Part of a small language model's weights.
Architecture: LayerNorm before each block, rotary positions, no biases in attention or MLP, untied embeddings, attention and MLP in parallel.
Training: a variant of SOAP for these matrices, 158M tokens, 4810 steps.
Each number is 128 + 32 x the weight over its row's rms, rounded and kept within 0 to 255. Layers, rows and columns count from 0. Numbers have three digits each. The size before them is the row's rms in percent of the matrix's.

# layer 3 MLP down (transposed), 768x192, rms 0.265, rows 390-496, columns 64-127
100:149099122111103170113109081168194096118116139125122070133156114102120089116150088133142152132123113100182122171146134101103157117125077139131199056105145121100081083123146136134108116155162166
100:074104128165082071143099136062144095130137127087151136168149140093100154108126120077141034069132107054083141066128181153104164121105162081124108143140091132149071145102147143171122092111147120
101:152168151118100128116089118108093144136117150106096165111139156131142079101150191122137153048141112094096150091099131115123091092150097103151184163127143119100132108132139120064128149113116183
096:120086133151122166130147169086103130119180155122120077174118151097103117096152125115184148117114143166141139153164127135181184114086118126112111148164098088100135112217081187146154099135137130
102:140132161156147108081081059160124129118107149131133151150145099190224139121112157180218136105112132133143109106175121127074113189085155184177129169155131152152111159150163140120150166113132191
099:130123144104156174145114111150092176121127139167137099098080165119096080194138084117131129082156099154107152179141103106138159174076102138109127111133152109128118109146115048126106158131156099
108:155189120115112137128153088173108102172169112074137149142122083099103098114158095131131135116174065137103157093097159056145072081092158086158108134151165122070120073148140170133112113171152157
102:111121080095085118106111132160167127172111105158150132111154151053125173181120149107124122090100205171147122115065103096112104080120162192096174168124126083074122114132158110175116149083167168
100:172142137217153128103121110118160148120153094124107159079142133168122157157112117101111109132118104156075166134093213190130069163186126099104134101091115159112095126101170066153102149124106137
107:100202099112162195177141122076134142076157087069152090138154051101161176121177109157135098077117126120123130132128129114110155115123125120151128141174141148076110146150134097137132110161095133
108:182136106187147138194121106111141122131172119095099181106151139177150155102141121133137128091073108170126099104087147073121074143106173097090075075133077135126142092120130080111059114104181080
092:147141156137114127188164146128147146114173103133079169085106133133119143122147150106135123125110129115116128108148057115118163107116183127165080165162055148091100046146147108154191067102048149
091:094169105191071136181102139149138122148125162117078131131171188087155146072088125107149112128127176160150234151090167099186103137139164124176137122158108108097126089076117136122125092090077120
099:134117110153108164110120129139118152147131096186168121000078087093098093084156064144112125127133142131133143085125169143218126175156114075172117086118145092168136146166113112117141079180131093
091:116168131163113109140127159056125070138099129127138068122146132132041198112143111177075115130135115151171081106169115166130164130117138149150163118153113086098161126142184136161096116095075124
102:119177134089165106111157156202125163119154159124129046128145118134121099162071158138097160132065119131088134177138073121162175166043133133139148067152167087128192068134109159133079127149085128
112:147058104115105113176116154091139103129158165104113148126120076102107141175118131083040136142114159091138169125132164148082102116136061137140133142073083150092103122121052112123172112131109077
087:112105086131133100148177186114150113181135079065098115140148159121096057115111092155169127097136149106114125109092092112125143145136099081106124124187161103134115143155132191140155139160094204
111:090140131158093173103072127145134142133098128173165055175103178166114170151118100175139169150161174155139133140077220166069182145106075136151111148143165115140105141101103118050167094131093115
094:083064135181164128156088118103073106096183208114137152101090141106088142107153069092101152155153135178120184121131148150128152121141150060123126153108102131079080113119166114173156127127090091
108:127117160142083116106140116168112188107102097191105068122115171063167128124172096106126120088088139103149070117137178134123111120101151138088110111125107176147148086139131121104165113098108108
099:096175137095080112137165124116195161149151150159125121120148170154128180152098124108115148148119143100118103120178150137119095115179143191078208131124116155169134139101057113119077131134090145
103:063139192119134098142190146147168130099137111129117139119141102147139103135168211109187125159183094142162135070128075119111143107114118145135088106131119086145140095122131100128123100100123150
104:117145154145104119223138109126172178129153141171145156140155178163149147155169161117152105078085104128114169100070170136175113123115086091046100090170106126111121147100162160148138127090142143
099:119165070069154133129107152160183107133152126109048096113198137127089108127122113167157160134140184139124167104067180066125104109128157123167131135132131187166068118182123160144163178111130081
083:105119144118105068073125133131103103113070109126174066124179087177133073160128121188095141138165164146229112137133137102100107090095138106102165118096137111109152170132127102166170138113141166
099:129117158065121141177191113179111167141138123117117099120093093142152155148157141136070118150092151136139132148177122097076123106166119081124095095143149057132147176192155171133136092112206137
098:150180102082179118122155160202140131083138088165140183139120124178122108173099136196126079107142117097105119101107143037128113076113224100163097070189171103085103098122165103110091152130070134
097:150155134139102121160128149133160113171133079092118132136155173122098181149188110151088201111124065109135138094123144106122138171116105108121176079181150098146129096138130138163156101114092092
108:156054102121124101088100159102162065189093147102137150154096170219062164117126154107174191070174136134083133168163163142161137174158133100164146151122142177093137088175121065147135104127150081
102:080119126139117176100105109139107086099084136095161142123094077131164129168106141185094184141147100167104111112130089130144163135147063131108100169112190114137123096088082131117162100118154177
097:152057106155119176129120097097037098106124173132130109150162136090099197148128170095117118104128145155130118118069065134116099080090142118129161100097173122148124117150115130148132121123158089
098:168106133173170184104151114119141151115128139152142131118151122154099097111125125141195107139117114200113172134072110135106166126162156095120128146150095074074113149146122097119091102186061145
093:135126110135125078146184129162181083096083133083084099146135098079110122130118125126109132209188151161125112087104096120180165153149159121149131089110112098186112115124118166145094140114088191
096:183126103161174212164162100175093115108143146160147137099203163092175142124068159147158123103190089123097080130105110096113104092119167078097099133109074123158140135142140167126130091108138091
104:114118094175126173040120139134108137178083122109100138180106135062093134121101118157139070211116141138124160145203114147110118148046155146162044080105143119144129074140163155150102066125103123
108:163132140124147152170111082128112124140130112207090143102055119122032117127100149121128132174108126100142190195083119090129128162154054135080182110179212071161087088129109123123093144112144205
098:180071123127190087133148127154165124136134124098140137200151086124099146147127108118110137080159147155130118176107125162094112130197114094166141156175147099117177163170142099161089141084106154
104:148139105131150161091113085151194069148151120142125126113091148073149136062128123156081143089177157105153134108120158052084118093124146160139153093097153191155136186128156142086126145191084097
099:180152098200163152174168117134086166091140112134162086150139140104146151137066134143070117167079137087155143134091143125148104150140170088124097108186149145121101161171134125123114106072173118
103:097119178211158120096132127163216134093141066101122143145162173190157149111162091130153080147145127107111100092038173156158166126128142185163134148106129110156150160151085118112143102120142144
089:140103141140109139080090080133147141087169151168182110107146108132088129176107072117152128045144131104070143191184126144156118141133131089159146148121101089158134120150132142177128100107142096
095:094146136113052127180194176173112173135098127138106134128150203150097104117126147113109125122156098091140103114141132191139117135102106135104123113117080077176042126098146109141135130198059169
098:121151187078146103161142130197175100142119094080070141141105121122127163149103173084097099106114096155157196167156107139129151127182106152090118154123135127109131157169155078118088063153111178
098:124137087115177121144157085129135105108129121057156112092108149137121145094132116173128164109130145148138202119153128135134085152146081109111203130124103087097097154128124150125075139098147143
114:141096127191136164108150206172127066162093147086128105122122164147128132157116099122171148132121162115138151153144107119135147116179109154105169113120131170150152093151167136087156147125116120
095:145163080173146142136121096094128125106075145053091098158110136132154148165162172126102177157133142090098090198142125114108177162155152162205090157164156117163136122167104117106092153135175106
103:124077159119067090154149133140141140207080039163176116095157141105124143143118127160238114082175164090084135108070117058172133111160162106098129087131103127164117166095114117099108065157125119
108:100135104165131120138081118202130163076166085116120068185136148104081136110067103086082140151125112131102102050166111143121157112135102108130100124096119109069111105174145108164124108090137164
096:073188110094111119124117175148107139131141096161148125148136163150109147107131125131123193151091109097118139095062150104129108102120084141173115128153121164083085082162115145088120140158091112
091:120118162091149177111039100148171119129133098135086098121148117118129121152099168108255132104036175097119199083130138128127146170112124085182085093127159143191092089173132096126150135139156152
102:179118104115122086154140152101142111115201081107134169103145107191140117098078124112166096141111066133167186129164126106094163108154095158127160060076098131126149115145123166082161083178100166
101:132156104135132136143100186122156146104123128087063136081138081161115096165148111188135129191196126108151120105124121179177105050128157103127150145121129160119128164153109127109163146131128107
099:126122083092126142160152142104123106171131101077144104154168102132161218132163175129153111089134132084156057164093162106093136107148104134157144115077200183119078076131157164113127178170096204
094:183056160156090104129107147123150168141106071111155107136062149117124112148144127150175137119124142130154125130179146115145157135117139152214141101124146117139157135140179191127149138094112041
101:063136120160193188176131126078133162142109073132164082116209144161118088109112133135157075061124141157172136091149136143117116106142189174116116160146176064149145158154167118159153136104119142
098:159117131099121103102047177160071142153106180132082133107078178162050124148126171151085144149118130132162161134138119125154147080078125096088074179126160095159126171121102136156183122105120111
099:120176138143120158177082113079106122118166179130181123145103120138117102121156162095119056145094173185127188097129159123178200113132077131119167214139141084128105100125115121096113111142087115
101:145197158088134120132109071101137140161093070108113123109161131238145125145086121130092192174069180090166144200140140110137124143122123168063137130134145161163130112121127119155178091085127139
104:213146137160159131114173052096106119138143101202123120138107107134195119139074161150155161150145128150159199152120084092224159137142169098159150101138126079144127138111093100134059103128151105
104:130116194115100122108142130126152035142173082060130114077157146088167145152125205188102198107138147135164077099115117180085097140132141111103112147152133200132139109120130148152144124169128070
106:097099134119117139154051130171189121094099107119160115080155152113170087134168146140139061084164102144108104125157120131185157063160139157117086127121127160084124130175181162183125153118136128
096:122095100151136135084100176176085113152129149121161132219077104101146177180118156128091146132139094030146108125142148142123094162120087154178140113149164146140108108140122118052163126104166130
094:148108153102148110139135137133132080091188151065140114159106128146064128150114119123104120120157133134092081159154135073129110070123143133109121106093133172140151122213074129125082176148120152
098:133107176170083156134105225112060132131105130108094120122125114076060105131182106107163138162130080134050097101098144067137163158129098136116159135140133163123126121136106123118138161132166137
098:133133113133198143101157119061157127093170156077083157111181144094145114123107146152120129120114117125161128150114087169068126102213134144087127132158073103151096058155121100109083091071130163
099:176143149128131175141159165129131153104130152115146172120165080139108169173145109167108125121189117119146176156130173160065153124120218104121080110155123136072167146079091095147130135128107131
109:158111126162118110133121111144110123105132142111138120129096130141171177160087153116220139108067159088125119072089112168092071113156148133148101070162104170121125134092092089112145122158124153
100:102121112092130066126063113055099162206166139164124103141148179146141123086177168073137110126102134104135125166075114146150103199144143149137119145135116095101098115109099178149161127091159144
112:168137179138159133142143157126146078107132127108054113099073142091121135161133141116096160145125163125069075123150118150137065117160112132157084138114139129164171088116134190075159149119154107
103:140061133182149134082110204130151142181183114144143178132094138182098126146160130150151076096126142134121120160116124125109085152111112099131188149108185078089118123176149113204118106142173126
111:155129090108127078109135182139124114088156082130108107116182057088059116127100144097115136123114161116150090111114141066101133111150179118069089095123060108125123155113136158170147150112087153
096:144079137135096204108101126157131105091118144114121082128166131122149143145165121113196128056071080138110106112143173138164186135073176094144062164144111094137089140131182127164058116114124106
104:106159163140114172125122100121043128182159126167111178132102228156128167068112121170158156078127076099120157117165182123064101106135113086158137093143128135133132120137181118190143153153101146
104:139093107153175165087143104139144139111092126085108109175137104079119150142172146126123121142108170112188105154176130117080158145135135115123110137128134110191153096125119144131157104157171153
101:081103123136079098087133148076158178113143109092072150142180114148085132125118126097187076204092164130098059104098148179091116159077077165114133130092065140152062137163164113130129109158120110
092:080122119121176164108120170120132114137125139068109056105147114129131079148099148097135130149099148071099149146110104153112112124138115096090118116146154194139073211120107117123172148080115103
110:129148129160113133142176090082139096152133128090185127094138144118158155144157154118127127114117103118105171125165135119108160131078145087142163148140145150094160186104120151114165132163102130
096:145200124131098116127131172108154122110126126094161079159130143191098092126116143175185144217091105096183171160109135096139179077121147074109137150089106166149171115131124101152156112081120127
099:118099155197079167100128096146145103112125124093119201100162123126126108131143166069143174123152098168173117118101110179157172120117090108144136117088174087189118066081136141130101103175145124
097:106109169223130147115162098121095176090092143134114123205127158136106156126084121210133105155164156141152091120114147188118156104134144088076124149133107129127118127156174122110234143112101174
096:105092137162119182179150133114187123113136114104151111191178124144076103105202109136136148095171108127131140136118134115133159121096118159123109116095145108145127126145122136131162159121122166
091:163127123192176099107151088125110116116133121099122145132143188117075193102139123126093141181167122069102146127107058111108072146117117087101129114126147139144153091137084146132163185154126105
101:111104140188101145136191180171139159134073158119114184097122135105088092104145119161117092124101170085104060125123145118104133116113154150084163195176170128085127122101145162151135108147152160
098:096142130110096126110141140144067189140072105157129105119037121051143201142102137119196127148171128124093121151172119126105118137097144119103134167164127123184091096150134151045127174132088110
094:131125114143155213070130162140135076129115156151106081114172125096134077154115184081142103117132121128144124157172121126130163084129056138104110134142132115118123069149114153097151104155084148
095:187083128111072122149109146207090182146112147115129114142135136112137116139132117126085111121103193110142148138153110127136153139153107139130087132122106130123096127171120115203126073178154097
098:146079055151098137107161052074097141069168126064093126121126135190097126113106102135064179180075134168087126094139131132153111173120101081121153128135116162090142166135084092144059142074080149
103:106160109176155098109115083163154171156153166126196190101123123159148144145134114145144068118136093102086138117122170141146106157091091141145134154125109160118143146149111084157171172114132082
116:127047156136093142173104143117125104151175147122132125069087125097098217127106154149152101105087113123145136135098110130124102112097126136142098091116131159126135071085123112120151129108115095
099:135141105093139093095137105128127111094097178101156118140146118124084116174163113139105153130137122111164136136109067130096129134163091120118083131106138162123197075159177133136104158103225119
102:108144117093144118129175151084167122123033081084194133093151144159145077101153108118139143130137156139145117154113199104120149112127111061169122098151063150141155108122138154162121077070117154
104:123177145072152083086111136096154140075148161151172101110063106139086103116098120137116150144085111164099167127103128174123194057147119149105165155126102111143142137094194159144143136182121179
099:109158048132188123187187117122087089101113139120133088147131168097212112106122091197117135083175119154134138078064100090130134124180097131117069148112147107107167097109129147113122118151163123
103:122109104131066115156168145073108116133091145118132140136091150128145131122119100083124172158073161161114137127124137053141241166080141145120136158120101112111163094107148123127146123176055129
111:153107033143135136203186181121083096097202164087158123117102119133131146108102094110131116113103132126111110084129132136119106147069099149146143115064180131140144164148194153128131130118125191
095:179103114125143144163113105158136173109076139109139138150107131169130055185095134143136119112123113122194122140187167152142125104071159120086176139121148142122150131159163110116082114101162180
098:083140130111096112091183140138094149104097129135165119149167135107127107135080083132092167117169093108078155186118143103103138167128133090106149173131077082166090105114138132144092085089213129
106:103161157113081165155115143132053130143116119120084141110120143137100131127162129145152080044225128091077115113116108126130056146062128147113148144157152109079088182101140123223136153143090118
091:117134075119092055173096124178191088065116124168130089137112134175111074096133138132094140167135145116115111149146103134142148102140153125108056110103119113118078164124124100135112140123164168
100:081103053181165155104113151115173175038140119174103142210114146129148087073098119144168111116145207094174116122122154171135091122146152134103126118083107096069112150133108157153152147126101159
095:155091131154105126127075127167092146155130135109114134080073098167144170123156094152115154201138144145138126184099119215132091139122168151160156117135065137127173052172149106134102127161123078
103:157108148115129069099166121180135145137056162134112125146168105138136143134130121069134089161139149159112076124135132117147066139147185104110059179148153161109103168114168131164142132114072119
099:127133141161121082160129121175163069125128128140110082145142143094112105150141095178152156174141120141128153121087066176072134115126169086094195103204161161146098141116191148102059044157136112
102:107104137120149118116100072151080129160151141164107138182150075177122097082151097166112155125151158142142136069160091139113055114164139140081132165128101120189134155163193157105107187162152147
102:117116114168147194087117163129159120127138101138185140158176143192090151056112093134137108094164082130093077091141150151086166181186158101135105146114125129088127091148092100110133131138152117
111:108115156092154152095135084080109118149054083108149157178109113164138160132074123109144187078147115113151128142081165137143088101120091128124103171161200113103158132121164172085137193159131078
# layer 3 MLP up, 768x192, rms 0.284, rows 391-497, columns 64-127
097:162097146128128143178057095166127153164136132096141118120188193109084123150155168145087134132091130069081164136147080136112102144148107186130113170072168157097119129124102109085173073089168144
111:129142111151096135167139128143112099141142094134132107151093110190137141085152171058094106154166100111134105139138132112122057101112139121096141190093135084153151149110151119158211156148163113
100:108126158126083166145091166137089129108155186130130111199076112094121089106105126143128137119142187102176122140100164147170132069130114122156110118121110148184136120157116173163106124123137120
102:217124121164167157161167160129131097148112128079118122174103115089110163127167116103083132125155137098106131155091134110169140074084132121121166095178091105085154148174109179133173109097099064
109:098103110094171128177091110115158155118189127121144120090089092131170112098113130153132119182128128164067173134083171132187124107141122115127187153126069127070136150106166174127171104139099112
106:117168113120149148167135087078152084201152068135156081140126188099125124165220159135128102135149106106134117134122107070110168110111081118084160098168149107169145211092096146079199093173130156
089:137184148085066095146139115131195140193107105155117154120107151110130128047121133086128129107184083131137076096131176116128124112103063114154096172129154119119165090102090166159144086097204106
113:091129100125144121131117136159093125170102096112149081139144180107127141115111132156123184179112198112080140144142169107158130175146153128120150119178178117166097134103048166129102110170131133
103:098108131181148139134122138163107121145173110069132102150127097059160144126227129137116123128170114133115169153139164146133132119149117099132098157126066120127168120148055100128121075118147140
106:108131170128186111107078125114183102143150132123085129090093063115124182170126113110118063194116153119175147189160164118084053106098128121085128169165141147097072128100153137109072117085115176
102:134103121092168150156128152129084106141153132146109101176148137101165126174084139092118119110133118158083087132084111071129079167123104135054150092130116138138125123140134152095064175135149100
101:158123075116114079127153134140138180162173105156119116129069132125124105214123151177090130147171075105138091154147143134102179127116116116108132093127175103160115136151094110093227140095215115
105:158111084135102140107159171144167099133164125142129171096135114135105121119152129139217120086102085143130124159095117129113097058094110126154222118131077147094101070144140179191129191184082152
097:104111132174155175142146161130086124170161203144085068156184098120097081100129128106128156162098099104115123091142107116129078147092136116161093161101098101113150179083134080063197151120159119
100:103101112154115088161110112101135141126064113116077076131100111152128094188096116111138127160137129117139175110133121115132159167159114136108134086088142155102161110118145090111166224176134183
108:133169131110103053141105141181083131164137119107156148089167187134138157110177138114037112126083148154137124137134107182173093114113135165140145168115112172177097122125083167090176149075093203
098:173137142162121188090028114073127183099161178121105196098100136152109121134150125112128110186094150194088095147129152156140122109157153116169093089129150147175127150100139092113142176057090122
107:117126188141178124200092125083118158140140137086151116098099171178125085138131090107173158135147139135104092203095166098084177176131160150113074162140113149087164154175119159123125114075112055
095:120119087110127146152111112133160125105133130142123107132143122170129123102125113161117147076167137156111142137129102040125143126151083149082126108155094106169115105118114084106143166118139081
102:174115112121117112107131119161118133111120162149097118158187161121121062133141083061125147111127119101110102065159118152107180140155146032111130083160063145122130140107076144068179154154081113
091:162081093155155132154143195144145168112102158150078149107117166143118108180122063161139132149166096128143131130163134136173144139106156119162172158131167123068106158191126122156101076099061100
110:128114135116140184145145083119118105156123181136138102148094161160128076129155133210144135143166143137135114164179139089113107113109103139148088128126117186137142091154110113114134215115072118
109:054170085098130163120101082158164124122154079158090131132082171131141155118145145150161053113070175100103154103098084094118103135157161166091161123196136106119142161091077127091183112130136161
103:188169117153111088034105134208100139133133100118139120105105154101132174142160201135104077111137175122141150065128086126158152124074093114115108090083141067116128202098126144112145090201168097
100:170131168100077102141097154141073147167131117089111130100148081137144058107156091116160137039107135133144170096137159121110124118132113136077109080149120149136137176161122152112135150073038095
094:149140132174090126069170144077105102129059119134127115120134141148111066097120165064102162125141119162101212104100134117102115097122122098130177164155103161154125115116137073195093122096132147
107:146127154125096131089095131159071116130132122088186081130182125166127126113169146119144179179113196138103136121084097108129111132127147114186127115083147118201206162160118130106135099154178090
101:073144078131138144133131120185134178064112139116147090105118145146213100101169068062149125048147151185149109136123148155149158139097133099121086162152116188147101146136149135152123133072122161
108:102129119108104144130180092110109157121124159068081131137134106066163207105112163134097140167149156138111193154134106116155095155184166117144184118113167136093085126124127145128129174114074090
096:156152096131145165088146114125115125154095147099176095131169090133086101214091158126121134153141067116114159130133113184165156131135180090126180116163093103172168152110114136140124105126132125
099:113052133119181142105158106162138143109138190162145102136146155125106126106141111091065187131092146132130146125177141064160109128108128237089163121196098122132110173142106091125137097136101084
104:092174132156111180138143124121133126098181079141132161186099143144159151106165135130151130083101145153177143110083113055085099181127152110152093146165137069090094151126153144109116142121133138
093:103169122147145172131108179135153152115121106127141104135105118079114134120201112158149122132100170149144154154145182118150094149126121124209091094106111074209154124168127125123154151084098139
098:068134095135084080127188160098099145081123159163184127128160126133113178154153143103101138125173131179166101142130144096121094134148133134159099160075108186167125124138086146102141163124163134
104:117146103146128152102118139113122161206151156110155107135156074124120084128104112133091155143150136105132100120127138224078086167143130116101133141146183165142151104161192154142157122081092147
101:112158134153123198107118099143077166069126102170114117162075113179118139129118138078169117104145160169144172162063122111147092130110127187106142141112139090130127122148137112130121159126076126
098:137174085110144161134106146188174116147161139155176097180145129103124142164148091170127134083142186145124167120128118142041166139182121105157138142103093105093151152132113066102217138117117138
096:082151110174113125177127207139095229106158106107112139137140113126109163129111117058176101214148104141145106111133080113107085147173163134150144096111141107152121106175078079125133059137157142
101:145137099119139105083159143141126146166164096057091169148087168133138089126100137137089142177116137130142164159127135142115193103134168169130122092128121174099113099137143165188170072108141074
098:132156177111154122153130189036134182092114125131125095157144178133116114090123152056196143070090179143092113131057183075126122111184152140113112067159126139121098174120160108171164142171091144
100:079187152109135174138158160137104116154104128197128166171111145118058163120121130179108140152109143098141126121117147128079169111159130132121104097196119091128128089111144095159099153089121122
093:171129100151139056102040112137102117145102140082173107111129117158136108172073106141201182125113137116174138189149088108119094155090146137150190107149111125140135125198124116160091173151170114
088:141189148122125140142068152180079110190149122128112123157129155130099172145099116124103131099082128147162160134128134169154155138163126088142115116195111111182173150182108089146180122123156153
097:124184147109119101096112193177160156142063154103106138106105126151134125088186051125085204088138138146067115140131172186104088097161169145114108148103067156164104182142140142108167184167105149
106:097118176110153105098114122194156139129133112132108086103168117124155140153103118073124115086078154130175115184109099172125117161113135134136167089111105138166172179146122133146152105168148121
098:127137182089116195124104158145103157163118125115154098084119136147114146140131083103083095094150137121174149100125143087111146162118199180182164147127141158167162146104096164077121124059167137
098:103131141130150154169129121106122119081098152154127104065106091102185111123105131112158138153115157131129135103086104181083111134123112171142172113139131177134125136139125138126178161155116170
097:115130143088104106120163140131201124156105148180135091173119132180057192105072146156140173180138131174157163107130143102121119082131137119154053121094146114170197147089127095151122138098092122
105:133196108066172050196147177121127142147128169143134138138071077125081106143088177102133147131129072101190087151125121151133115112116151118117093080086133094088120122147056183174119136140123073
099:129151165137095176088101141117105100080185155186113078125144143165092146141130119154111099079158167149132127178132144128181145186156124148219147150139153105191153100127128129120146149139169140
101:175167095130133119146118127127113107137108107129140141110080075160113077091102113130166156103102133139099199127224164125101146101140121134133108175120072116156172153126097125136144098127134128
105:146111033116118112120062105121145102098075115114132145165127089141120095136113109114139070164177177132133166105094133075101203109106096130138144198122115155120139145161144128124165120161181130
093:129185155090137150074150120093095175158139098144097124113176084187147102128124137104099125132149127104100112077100137081125129164232152150181151150154100113115123156116110119127179198173147172
099:114099057200145135115170159131094115104078117111158167137093179190113094136102192149136109158177145184155116135137132138163112163129110130143123145137071130130157114124187164133101134171082066
100:111128106152124139133170159099148167121150152135131069123166115112096113103159108173136164135089068090126103168145089132109103109102165125082080125155141127165202179132132128102154138169173176
096:080072106112131169133166133170110134137067170161131095156108128159126060118111125138161139107103155102137111163200138120174137130102116172119149156118082181124119142118116083163157117144177156
098:161210077165136137113143120164126089140178153128099216143153168084107198133172120090111092115167129202099147163146126078138180120099146138127142118047142172095199108124140112159186197139203146
099:113084096135145142134140160075121145116160101118157173115124123094164120135120111127060115121177139177107155129179164119073134119124115104088071183168069185132163098084131121071165140140133163
107:150130107142175184126125122147163072145125147107109093087145100084154160128147139174120144129063091132105157109145130121179069200127117084073118141138099106140122112122146086105129138165076116
111:126096119114090156161134047207113101168174171106177068177098133073101114120062156094122108089088179177140151136113136116151111215158167102132166129110093087132109101092134120124182100153050091
095:163083110160117135142109023139109156110181107103117113111181116172090144113180145086135123118122170121182175123129119130092148161115137198111125097130146155081128174056099121077093117139078128
106:103109179194117148108180080127121117099171111176105136143048138076097119120159124103149133181096173127063130156102102105095105127163141133152076150095133103163155149135142169123162176146097049
093:089138109078104127135072143130104114086124073130131160156140061082131081125155130167110100173136127108090246145122093057107202116166140110104144149076158082074143129125153107083180122154095166
098:175079113107105193138085148105118098124127127135182135128097124152097124096131162110146100070146088141068137149109120147141125139108198141113160124118058108154174084110162153168205098121144090
103:143105126111104143152116129091140129141121116175133130130153107063198144131149154118141139179160147122156129114163092093117122164117120206137083101075105139171086168135098135136157103072077137
107:165144150079184150159126171085175174129169080121143141046064070131128129080157174148091219162104099069090200153128174121175117153130146102103070109158087138087131160103122144108118144165133130
110:127124090101166099173182167160137117136122136140120201142144139157093132117143171150152098116113065093129115095099152152144123171127138225111123132037088132149143142057118164091101100152079158
104:118163114124114100129077160134110102116114188189132150105125124084086123064144116139032159156175112067124101158066101142135124112127116134129172154097200187100116144119141138097072082081089140
102:155138080158104025145195129113068163120135084125071146162093172106087077102116124075116113088103144101138075118144118144115141100186128117126087161156158119088120185130117167121115206174151076
101:132185179166108186144156137139076118155127154126122150130126143099103103104138099143114162158154133143150172044116096115154099075159143103136153094111158156116102064141086125087097128183135049
102:131156171130123168155143143127135142136083101138169093170076111150180142154168120125159096088142138125052123131118118150058151122121100138118129110119097158116150056100097169155095136092138085
107:158153111098190118096146146128114087151211109115119116131165150109066091093173097092143105173169165089098141128130133154122143151146181152119156129082155101113150095142076151134131143120091079
105:118156093142148104164136156114153153137126141160169127146161159133114116137176177087112019106177094105129122114173160157159150155065128103120170113131076140128153107157115089119116071055132112
103:059128103164158172113107149130154109155119174095077130078137158119108175142177200132108146070073142136142103097079142114171149134168167074089107153144111136204175159149121168075122069172079113
099:085126104088058130094097141127106142158164160170145124025145063136121087101114137111118112125126104127089101132166149158197039124121179114122163086142078151152164177182122081127130128136148108
088:063102123121103140112099152149124116140086125096135148173174129078081166112167179173091135134131153135113171128127108154140120140122188134100091130173122104109138106165113116147158082131181084
095:141130169187154154179133157147125128079171151104112185106108138133142126139123140071174118167107113130173140129158120156153038141109064156151184142140112136102117115187125177113144087123107157
097:087162183082181076098112129152099125149076075092115149160098099075077184119154116086098136121132144151130119120081078092111115103137133100106188111168130090196174137115172112170146109151148035
095:101113156133155145096167117132138134092145082150148060111138097078074116144143142150112103085161243141144150133145114121157127176243106100143064071106154070158086159088070113156105122142104132
101:203180086094105152127085137099107142121154136126166158138128128169118121162125132132146132066195093137134159124125193071150155125124127150137151106132165136115119082135122132147166179064134088
095:169133132147106122120142106083163116122137158127128137138155144143141137115166143137141112142156149110167126091148094158140173095140135167182146214113143088093144163070150104178112141096146124
109:191088060162091142159096160153112109121132160125193156134201109135114156116160125131136096089066113098198130160157194155083132075144166108189151116099140141125102134070152101198130162168071082
115:101114059126133154146125163169105101121151133124165142085165141132067152117161086155127119129170212161093134138085162138038127098164076106157056162151144117167177109100153125186118189130087081
095:127086054138092124065135119133193094119100110162115103099195122117123138157153110179057191103120154138129153134160115143105159101155164139173142177099113149117097159125174158123128211166097159
097:130119118161118173063119098148149110150168091159076046082131180116110143104126108128112123095070082147109104125102071081156119173150128114189155126129126121124117133117072169125145087131143171
100:078144138149134162165083105114117101119075171093158165087157170142155068140140154171090157168177154180152134124079147152143109106105116094181054124080147167080139170111120111113143143138047108
086:125116097112115073132078083087151154126177133103128152080218155143104169128147122119134101145112117148089104105100121140130139123145091130169117142204145086139153196148116075127109129117155123
101:101121145163215112142078105144171156153096084203097073110202190140116163127145082108087114092166186101148140175124118154096045165113185098142165145127133169108071118112153116167168137109146141
106:183116151065119115145123135203164105213127210098107161073086123129071209094079166067161100111154126097090109167121112164116079107118083100178100110142167182098155137112159116102115107119119158
103:156150148181133152086142098139175161085149098155111076142130156115119115102115110129113135125110136132100182092081114134083146148085218135064123147147154171113130207095141126129107177121087168
105:132152126143147139187144168101116118137164101096078119123116106151100166123100110102148137106089102091124111125086134104120053135156087121123135152088186145137091101144115068100138126156093094
101:160144054149145097152105047173117122092142155130114120127181189160130180083141136070092191118131169119130133167199126088119134099123122092097084158112109167096085129104091092071140146142099152
094:125122137119119139077197150166104165161175182179104152101106097189079138149119102107164102093125099058153112101131119162120144132166153098140149110147087133118067094122104115154151125133096167
101:186069137137170086164120125146097146096078130094114144118065135131175113099102099120107170113068160169084080138150134115110082103108107157174099156108097114163150138115133179132151100093114097
100:117167127115060073117128135112103118119178129099124134111163126153188181104101188105152142138110143129168117185051072180115112131147092113154115132100148171169143141132158097140106168122105121
094:160175142154112117139157083064146121107135117187116138159124140110127123130127109105099104088133143119117106098107072184202123086151151140126084174086110119123174094141135142115080121115173071
094:140162159132162143161155121134104162172146142103152102161151133112092121109141109139166093159086154133091167145126056135120105136104138185108111211168124126140096131146151168142169154136135036
105:139106097195118133119099144083150172077100162098105157124113141162184160154129106152153146202081108157097091168180139130180079101089120149178067138156103140122140171141137186147113133121077149
099:150147077095167170122148118072119194084105152177157131164115139121111075132140082158100147144086159144068114196106092122195151123126120098107121132115079178218094150102169151169073128102159135
096:161115090178085096100154140112139141199125091098087169135098091130149077082176162182068151138087167110138108149114184131126126160106090109099115110157063164133135086100081138177139145173118058
093:082149139151120096089184125129127118100104126099152123108079143111139150094146104081153086138072129123099134171174083128148154120110109115139129110188121158166182108114150119136197192122051130
102:088155153170091079222169137139115138151135120141131132136144170123130133122120091126077076087132129135161057178108158116133104117160119103161177100192156088171142179090158079145113098162073163
110:135116191142127133191150154150117196102168138098153131138140163177091122107156146102174156149096089092134138077125127211093129116138136193137120143132103104105188116118146144125139141119155135
097:153139077108087171157128160155111116125179147135097110115160149084097138168201181105122105141138095121085097093107141110121124125186112139115124154104081116211134114114168224143059140149113142
100:124142190144109139135132151101156122099147085124154081150081165169126125089115129065111130153172095138072127153052123143139145146176069082084116157142155102105139090143151180143129176080208139
098:201106166175101069080184143135140112133141167125144098102130161149115134101155169096129032095138091158125170154165123143140119175148112217141091134130126154088135123157114138133093138061131118
108:189072159138139197113140086152099135092145061136165122123157160104139102149129092149150117128144160073122140132192153060200136134139108138161130096135097130071138132132141106074079118110088153